python train.py --num_hidden_layers=16 --num_key_value_heads=2 --intermediate_size=1024 --norm="layernorm" --qk_norm=false --attn_scale=0.0884 --optimizer="soap_variant" --beta1=0.95 --lr_head=0.00593 --warmup_steps=200 --decay_fraction=0.865 --decay_shape="linear" --max_seq_len=256
Each number is 50 + 10 x the weight over its row's rms, rounded and kept within 0 to 99. Layers, rows and columns count from 0. The size before them is the row's rms in percent of the matrix's.

# down: layer 3 MLP down (transposed), 1024x256, rms 0.0846, rows 696-720, columns 0-63
# up: layer 3 MLP up, 1024x256, rms 0.0923, rows 697-720, columns 0-63
down696 098:47 48 50 40 43 54 69 49 59 57 39 38 46 42 40 57 45 60 47 56 45 47 49 40 52 42 22 41 43 54 36 50 62 63 41 51 44 51 49 53 45 63 47 54 53 62 31 47 42 45 73 49 63 26 53 42 53 46 43 47 34 67 52 65
up697 101:43 39 71 40 61 59 31 43 49 58 33 51 52 47 65 45 36 31 60 65 67 51 38 51 49 45 42 50 49 50 46 39 53 54 65 60 42 58 55 32 55 59 66 41 62 55 60 46 46 40 67 37 40 43 39 69 69 55 49 57 29 44 59 54
down697 107:63 41 39 45 64 35 49 43 50 49 37 38 30 42 35 65 49 48 57 61 39 50 42 54 52 55 40 69 61 38 49 46 29 34 49 58 32 49 55 57 58 54 60 63 51 48 80 69 64 30 37 49 54 37 55 41 67 39 56 49 50 61 47 42
up698 097:56 27 75 52 67 59 41 42 61 49 35 63 57 45 53 51 53 52 64 49 66 62 54 38 28 55 69 42 42 61 47 20 31 32 62 47 68 35 41 56 43 45 41 48 45 55 47 61 49 64 47 53 46 46 43 68 60 34 41 39 45 49 46 30
down698 099:40 43 56 66 47 34 54 35 33 36 51 35 46 28 36 48 51 64 35 54 51 41 69 51 38 40 53 47 53 58 52 55 51 57 53 68 54 36 42 60 55 62 55 33 46 41 66 50 51 48 35 46 60 56 59 49 48 49 48 43 72 41 56 43
up699 103:58 67 44 42 55 63 43 53 42 49 52 71 57 58 53 52 59 52 39 38 55 63 44 47 40 66 45 51 46 54 49 47 48 70 56 47 37 57 65 36 34 80 45 48 34 53 47 35 45 53 39 58 42 41 52 37 41 44 38 49 37 42 60 63
down699 103:36 41 42 66 34 64 47 36 64 58 37 54 51 59 45 48 64 78 53 57 41 60 36 59 42 72 58 50 43 44 48 59 41 52 65 56 48 39 54 58 55 39 57 31 50 42 55 56 55 40 42 51 57 44 53 47 47 64 57 71 30 66 52 48
up700 094:53 66 49 48 67 57 63 43 44 51 56 44 57 48 36 55 54 42 37 45 54 47 63 57 50 58 39 45 49 53 53 43 43 52 67 57 55 29 55 40 61 58 56 40 59 46 36 62 57 69 42 38 66 36 40 45 68 59 38 52 51 33 67 50
down700 098:60 42 47 54 40 60 51 69 59 28 39 40 47 44 37 40 44 51 49 68 53 38 48 54 47 26 57 80 55 45 51 49 50 36 57 45 53 57 44 53 39 52 57 64 40 43 58 37 44 44 46 46 74 53 49 41 41 41 38 48 49 70 37 44
up701 097:36 62 53 58 54 53 47 45 61 54 48 52 51 55 53 43 46 40 57 40 53 42 63 65 34 53 58 47 45 20 38 51 47 65 42 35 53 40 41 49 56 38 47 47 56 56 48 61 40 54 42 38 54 39 46 58 56 56 49 44 56 50 43 56
down701 104:43 47 47 58 48 48 66 40 36 55 57 38 46 50 57 53 41 70 59 50 51 31 48 51 57 61 66 54 43 49 55 56 53 59 52 28 23 41 62 46 61 43 40 51 40 58 52 42 39 72 56 41 51 51 26 37 51 46 52 26 62 42 49 31
up702 109:67 56 33 65 59 41 41 62 44 50 39 46 46 47 71 67 52 37 39 47 63 45 58 52 52 51 47 75 65 56 40 51 47 45 44 43 42 62 50 51 56 45 51 49 42 55 53 44 51 50 63 57 50 47 49 59 39 41 51 52 54 46 64 54
down702 109:43 46 49 44 44 28 63 40 56 57 51 48 56 49 51 64 52 67 35 54 65 43 51 72 53 53 57 59 45 57 34 52 52 54 47 53 56 42 49 22 54 54 65 58 54 42 63 37 28 64 56 58 55 48 48 45 57 42 58 51 50 49 38 47
up703 099:59 52 45 51 53 56 40 42 47 45 74 40 52 49 72 54 32 22 53 30 52 44 59 60 46 42 33 60 68 47 40 32 52 30 52 50 62 68 57 65 56 47 65 43 45 40 50 62 74 26 48 37 59 53 63 44 38 42 48 36 56 58 62 40
down703 108:43 57 35 38 45 58 38 40 52 54 67 42 57 33 37 54 51 53 49 60 51 55 64 64 32 57 50 68 62 53 66 37 40 47 35 44 54 57 56 69 49 39 48 40 58 36 38 61 57 44 44 32 47 42 47 61 36 52 35 45 64 34 75 46
up704 093:43 36 49 59 55 53 47 68 64 38 61 50 47 54 59 59 36 43 51 60 54 52 59 61 55 54 55 42 54 44 58 35 49 62 54 45 49 42 51 47 56 50 47 29 43 56 43 40 50 48 38 50 51 42 29 62 52 69 51 65 67 46 43 58
down704 088:51 41 73 43 59 51 48 58 51 42 35 47 35 50 48 23 26 61 55 44 48 62 57 64 43 59 36 53 43 47 49 59 37 58 50 47 57 39 59 58 32 56 61 62 69 53 49 55 49 47 59 54 48 61 57 48 51 61 49 56 47 40 48 57
up705 103:40 45 59 46 47 49 53 56 54 56 44 42 60 54 39 69 58 55 62 43 78 42 62 49 39 62 64 45 53 48 51 64 40 45 53 49 53 56 31 33 47 54 43 58 46 58 43 80 38 54 42 58 55 55 53 45 42 62 52 30 44 53 29 55
down705 101:59 39 52 55 49 57 60 50 42 58 47 29 57 51 36 52 45 56 53 49 55 54 37 49 43 35 54 38 57 47 29 65 62 52 52 44 60 39 45 60 34 60 63 39 42 40 57 41 56 49 47 60 53 51 58 48 62 56 37 38 41 50 43 65
up706 097:48 49 49 32 40 64 50 60 44 45 37 61 62 64 40 50 51 70 47 64 51 27 62 62 84 47 36 43 55 41 54 58 50 40 49 46 39 48 50 40 45 71 58 48 41 68 38 45 44 41 50 61 43 50 70 51 56 60 52 52 38 43 57 48
down706 110:53 60 43 56 50 62 44 46 41 30 43 41 52 54 44 48 38 49 34 58 50 64 63 36 68 42 35 50 60 57 74 51 63 53 51 57 60 39 50 34 49 48 52 65 54 48 48 46 52 63 60 43 61 47 53 49 44 55 40 58 56 49 51 44
up707 096:70 58 47 67 47 54 51 55 54 58 58 32 58 40 58 54 48 38 59 52 37 42 45 33 38 54 32 58 60 51 47 56 41 37 56 46 52 47 39 51 59 50 46 54 65 38 52 57 55 37 51 28 40 37 46 31 45 61 57 54 56 53 45 64
down707 097:66 50 34 43 58 36 57 60 68 52 44 79 42 49 39 57 38 40 53 60 46 49 73 59 73 63 43 48 47 45 64 54 43 44 52 46 64 60 41 55 60 43 51 57 62 74 49 41 68 46 58 65 59 61 61 49 50 31 35 42 54 42 62 59
up708 106:60 51 41 54 44 47 52 48 51 56 62 73 65 26 53 50 33 47 61 56 50 40 60 45 66 44 56 51 43 55 47 60 49 53 57 60 37 62 54 73 46 66 72 42 53 58 57 45 53 37 71 39 61 73 55 69 47 45 43 65 54 38 61 39
down708 099:64 60 49 31 37 51 40 60 43 35 45 57 52 50 34 56 52 44 49 40 52 55 54 66 38 50 56 46 50 52 52 45 63 51 44 56 68 44 58 49 59 48 44 62 54 72 57 35 48 37 58 45 32 46 63 49 57 61 61 40 55 56 65 32
up709 097:65 50 36 55 57 43 52 56 38 50 37 42 40 55 49 40 41 42 46 44 46 48 41 39 52 50 39 25 33 56 53 45 53 64 25 42 41 51 43 57 40 72 60 57 39 39 41 43 50 34 65 57 47 65 45 40 50 57 50 46 55 41 48 53
down709 105:36 49 65 53 38 27 45 64 44 52 55 34 54 55 40 45 44 41 54 37 40 55 49 60 55 49 39 53 59 62 59 49 42 54 70 53 58 41 66 57 63 47 34 49 43 64 38 56 62 42 32 54 51 63 38 64 56 43 65 56 48 49 50 42
up710 101:47 45 49 37 59 56 37 57 69 42 45 51 57 60 50 48 51 27 68 46 42 53 59 51 40 57 41 35 55 74 41 47 54 57 56 47 56 34 69 48 41 33 50 54 43 39 54 23 56 52 50 40 43 76 64 42 49 45 61 32 45 56 58 39
down710 093:52 61 49 46 60 48 45 55 53 45 42 65 41 35 38 32 49 42 53 52 34 26 44 53 48 59 36 67 60 38 49 53 51 23 36 57 61 47 32 17 62 57 57 53 49 53 42 69 50 48 52 42 72 55 63 57 53 40 55 78 65 43 50 60
up711 103:62 45 53 48 36 49 34 31 51 75 53 29 63 53 39 66 49 65 56 48 46 42 48 43 48 46 46 47 44 69 46 47 46 34 47 49 52 61 52 55 46 55 60 49 49 31 52 42 37 34 51 57 33 51 43 63 64 59 38 52 54 51 58 60
down711 110:30 45 50 44 68 40 53 50 49 65 50 52 49 48 68 39 51 51 37 49 54 55 53 48 45 15 54 49 49 39 43 39 56 44 48 54 55 59 42 55 50 42 43 45 57 50 42 58 36 32 47 43 35 55 37 74 45 60 61 49 54 56 66 40
up712 091:35 49 49 59 56 58 54 63 31 62 44 42 61 36 46 48 56 56 32 65 51 39 59 66 59 39 37 47 44 39 31 52 46 45 54 49 51 56 48 20 48 60 67 45 53 58 58 72 46 44 43 41 46 37 61 40 50 36 51 69 67 44 53 50
down712 100:54 63 65 47 69 71 58 53 62 45 44 37 55 48 65 42 47 49 69 50 35 75 40 62 82 48 62 60 41 34 60 56 49 48 37 54 34 69 54 37 62 55 58 43 52 55 47 59 37 48 59 44 56 48 43 58 53 37 55 66 58 53 45 59
up713 093:56 53 46 36 54 39 43 50 59 55 61 47 39 73 45 48 32 55 46 37 41 42 49 46 64 57 36 47 43 58 49 51 41 75 68 53 51 56 72 56 48 45 47 68 48 41 61 59 43 60 39 48 47 46 48 41 49 49 47 46 50 63 53 54
down713 099:32 49 47 47 49 58 47 52 47 50 56 43 47 48 42 46 37 50 50 61 46 54 56 41 40 66 52 39 66 52 45 49 53 58 35 56 64 45 44 51 64 44 49 58 46 34 59 21 47 60 65 42 65 58 61 48 51 56 44 54 48 53 45 35
up714 096:50 54 51 67 50 49 37 65 68 66 45 39 53 53 42 53 39 60 45 58 56 60 56 47 35 32 50 47 31 62 69 54 39 51 68 59 36 59 51 40 41 45 36 24 56 54 51 34 58 42 52 35 63 25 63 53 51 64 48 50 41 45 58 40
down714 092:50 52 55 42 52 50 28 46 39 61 58 46 61 60 47 50 53 54 53 49 45 60 46 53 62 60 43 47 39 41 59 59 41 53 56 62 60 50 46 51 37 72 67 67 57 52 62 49 38 37 63 51 45 56 47 55 61 30 31 54 66 58 47 70
up715 090:54 57 50 59 54 37 55 46 65 52 49 56 47 58 61 30 45 52 49 64 41 60 43 69 39 35 66 44 47 63 42 58 72 51 50 42 54 50 42 49 61 57 45 55 38 58 60 35 34 46 55 53 47 67 44 40 48 42 55 56 61 31 69 53
down715 086:60 64 41 43 38 69 62 62 41 43 41 44 55 39 65 59 53 35 52 54 47 36 62 34 47 54 37 48 45 48 55 50 19 37 48 64 45 59 60 42 55 56 49 54 64 40 46 41 39 67 35 48 54 56 62 51 55 51 53 50 47 65 39 29
up716 096:69 42 55 42 54 65 65 48 56 54 38 45 52 49 41 33 60 34 57 57 59 35 55 59 59 53 67 43 38 56 50 45 33 50 45 50 44 52 62 63 53 58 57 68 39 48 48 49 46 64 51 48 43 31 43 32 66 32 59 48 61 46 54 46
down716 103:68 52 59 52 52 29 55 49 39 49 37 36 36 44 52 60 58 50 37 50 46 52 56 57 20 55 61 38 36 29 36 46 41 55 42 43 57 60 66 47 63 53 43 51 47 60 50 54 62 53 37 55 59 49 52 54 38 47 46 42 54 51 55 46
up717 113:53 36 51 61 52 45 43 54 55 35 47 64 57 38 57 46 41 40 49 52 44 50 54 47 62 57 42 58 51 55 56 45 54 28 42 53 56 46 31 47 43 47 50 51 69 39 55 48 24 28 42 41 45 37 68 69 43 49 56 47 35 51 64 49
down717 108:50 55 58 54 54 61 50 42 50 40 60 32 51 62 60 48 39 56 69 59 53 52 55 37 47 47 57 58 43 51 54 47 62 63 70 61 68 42 46 76 43 48 51 47 47 58 37 66 54 76 49 54 52 45 61 37 46 57 46 59 59 58 55 54
up718 097:59 49 36 53 31 59 56 34 62 63 49 55 40 52 55 55 35 63 53 42 55 52 57 56 43 66 64 55 40 47 61 60 44 59 58 50 44 58 36 50 52 50 60 63 66 54 47 36 49 65 45 53 41 52 40 42 62 62 44 61 43 46 49 41
down718 103:63 61 54 44 47 75 52 48 52 53 39 59 41 37 57 48 38 60 47 53 44 33 51 42 51 55 28 64 43 71 57 41 59 47 56 52 54 44 44 43 54 53 38 55 55 50 50 41 48 46 41 37 46 51 56 47 25 58 58 57 57 57 38 53
up719 091:36 72 58 48 60 44 45 39 28 61 35 56 48 52 42 57 67 60 40 59 46 39 50 47 45 45 49 58 48 63 40 36 47 47 61 43 48 65 66 46 54 42 61 47 56 48 39 48 63 58 58 51 42 52 49 40 44 58 33 63 47 31 59 24
down719 097:58 48 51 43 56 47 42 56 44 64 46 65 57 62 53 35 53 61 36 28 45 49 56 37 39 50 51 58 54 51 60 50 62 47 50 34 60 38 62 39 45 62 41 39 53 60 70 38 51 62 46 53 53 56 56 59 63 27 51 38 53 52 57 51
up720 105:56 37 57 43 54 41 50 43 53 37 29 46 55 44 60 66 52 36 56 57 53 44 41 42 57 46 43 45 56 49 62 53 59 46 60 59 40 60 48 56 45 52 70 55 43 48 31 36 69 43 46 64 46 50 48 41 53 30 56 41 56 59 71 38
down720 098:49 45 54 46 30 56 62 52 54 44 53 56 54 62 48 62 47 61 60 44 58 50 51 45 65 70 52 62 42 54 50 51 48 36 45 36 59 63 55 23 47 49 40 56 43 52 49 58 67 64 22 40 37 42 35 58 40 57 49 41 34 46 34 48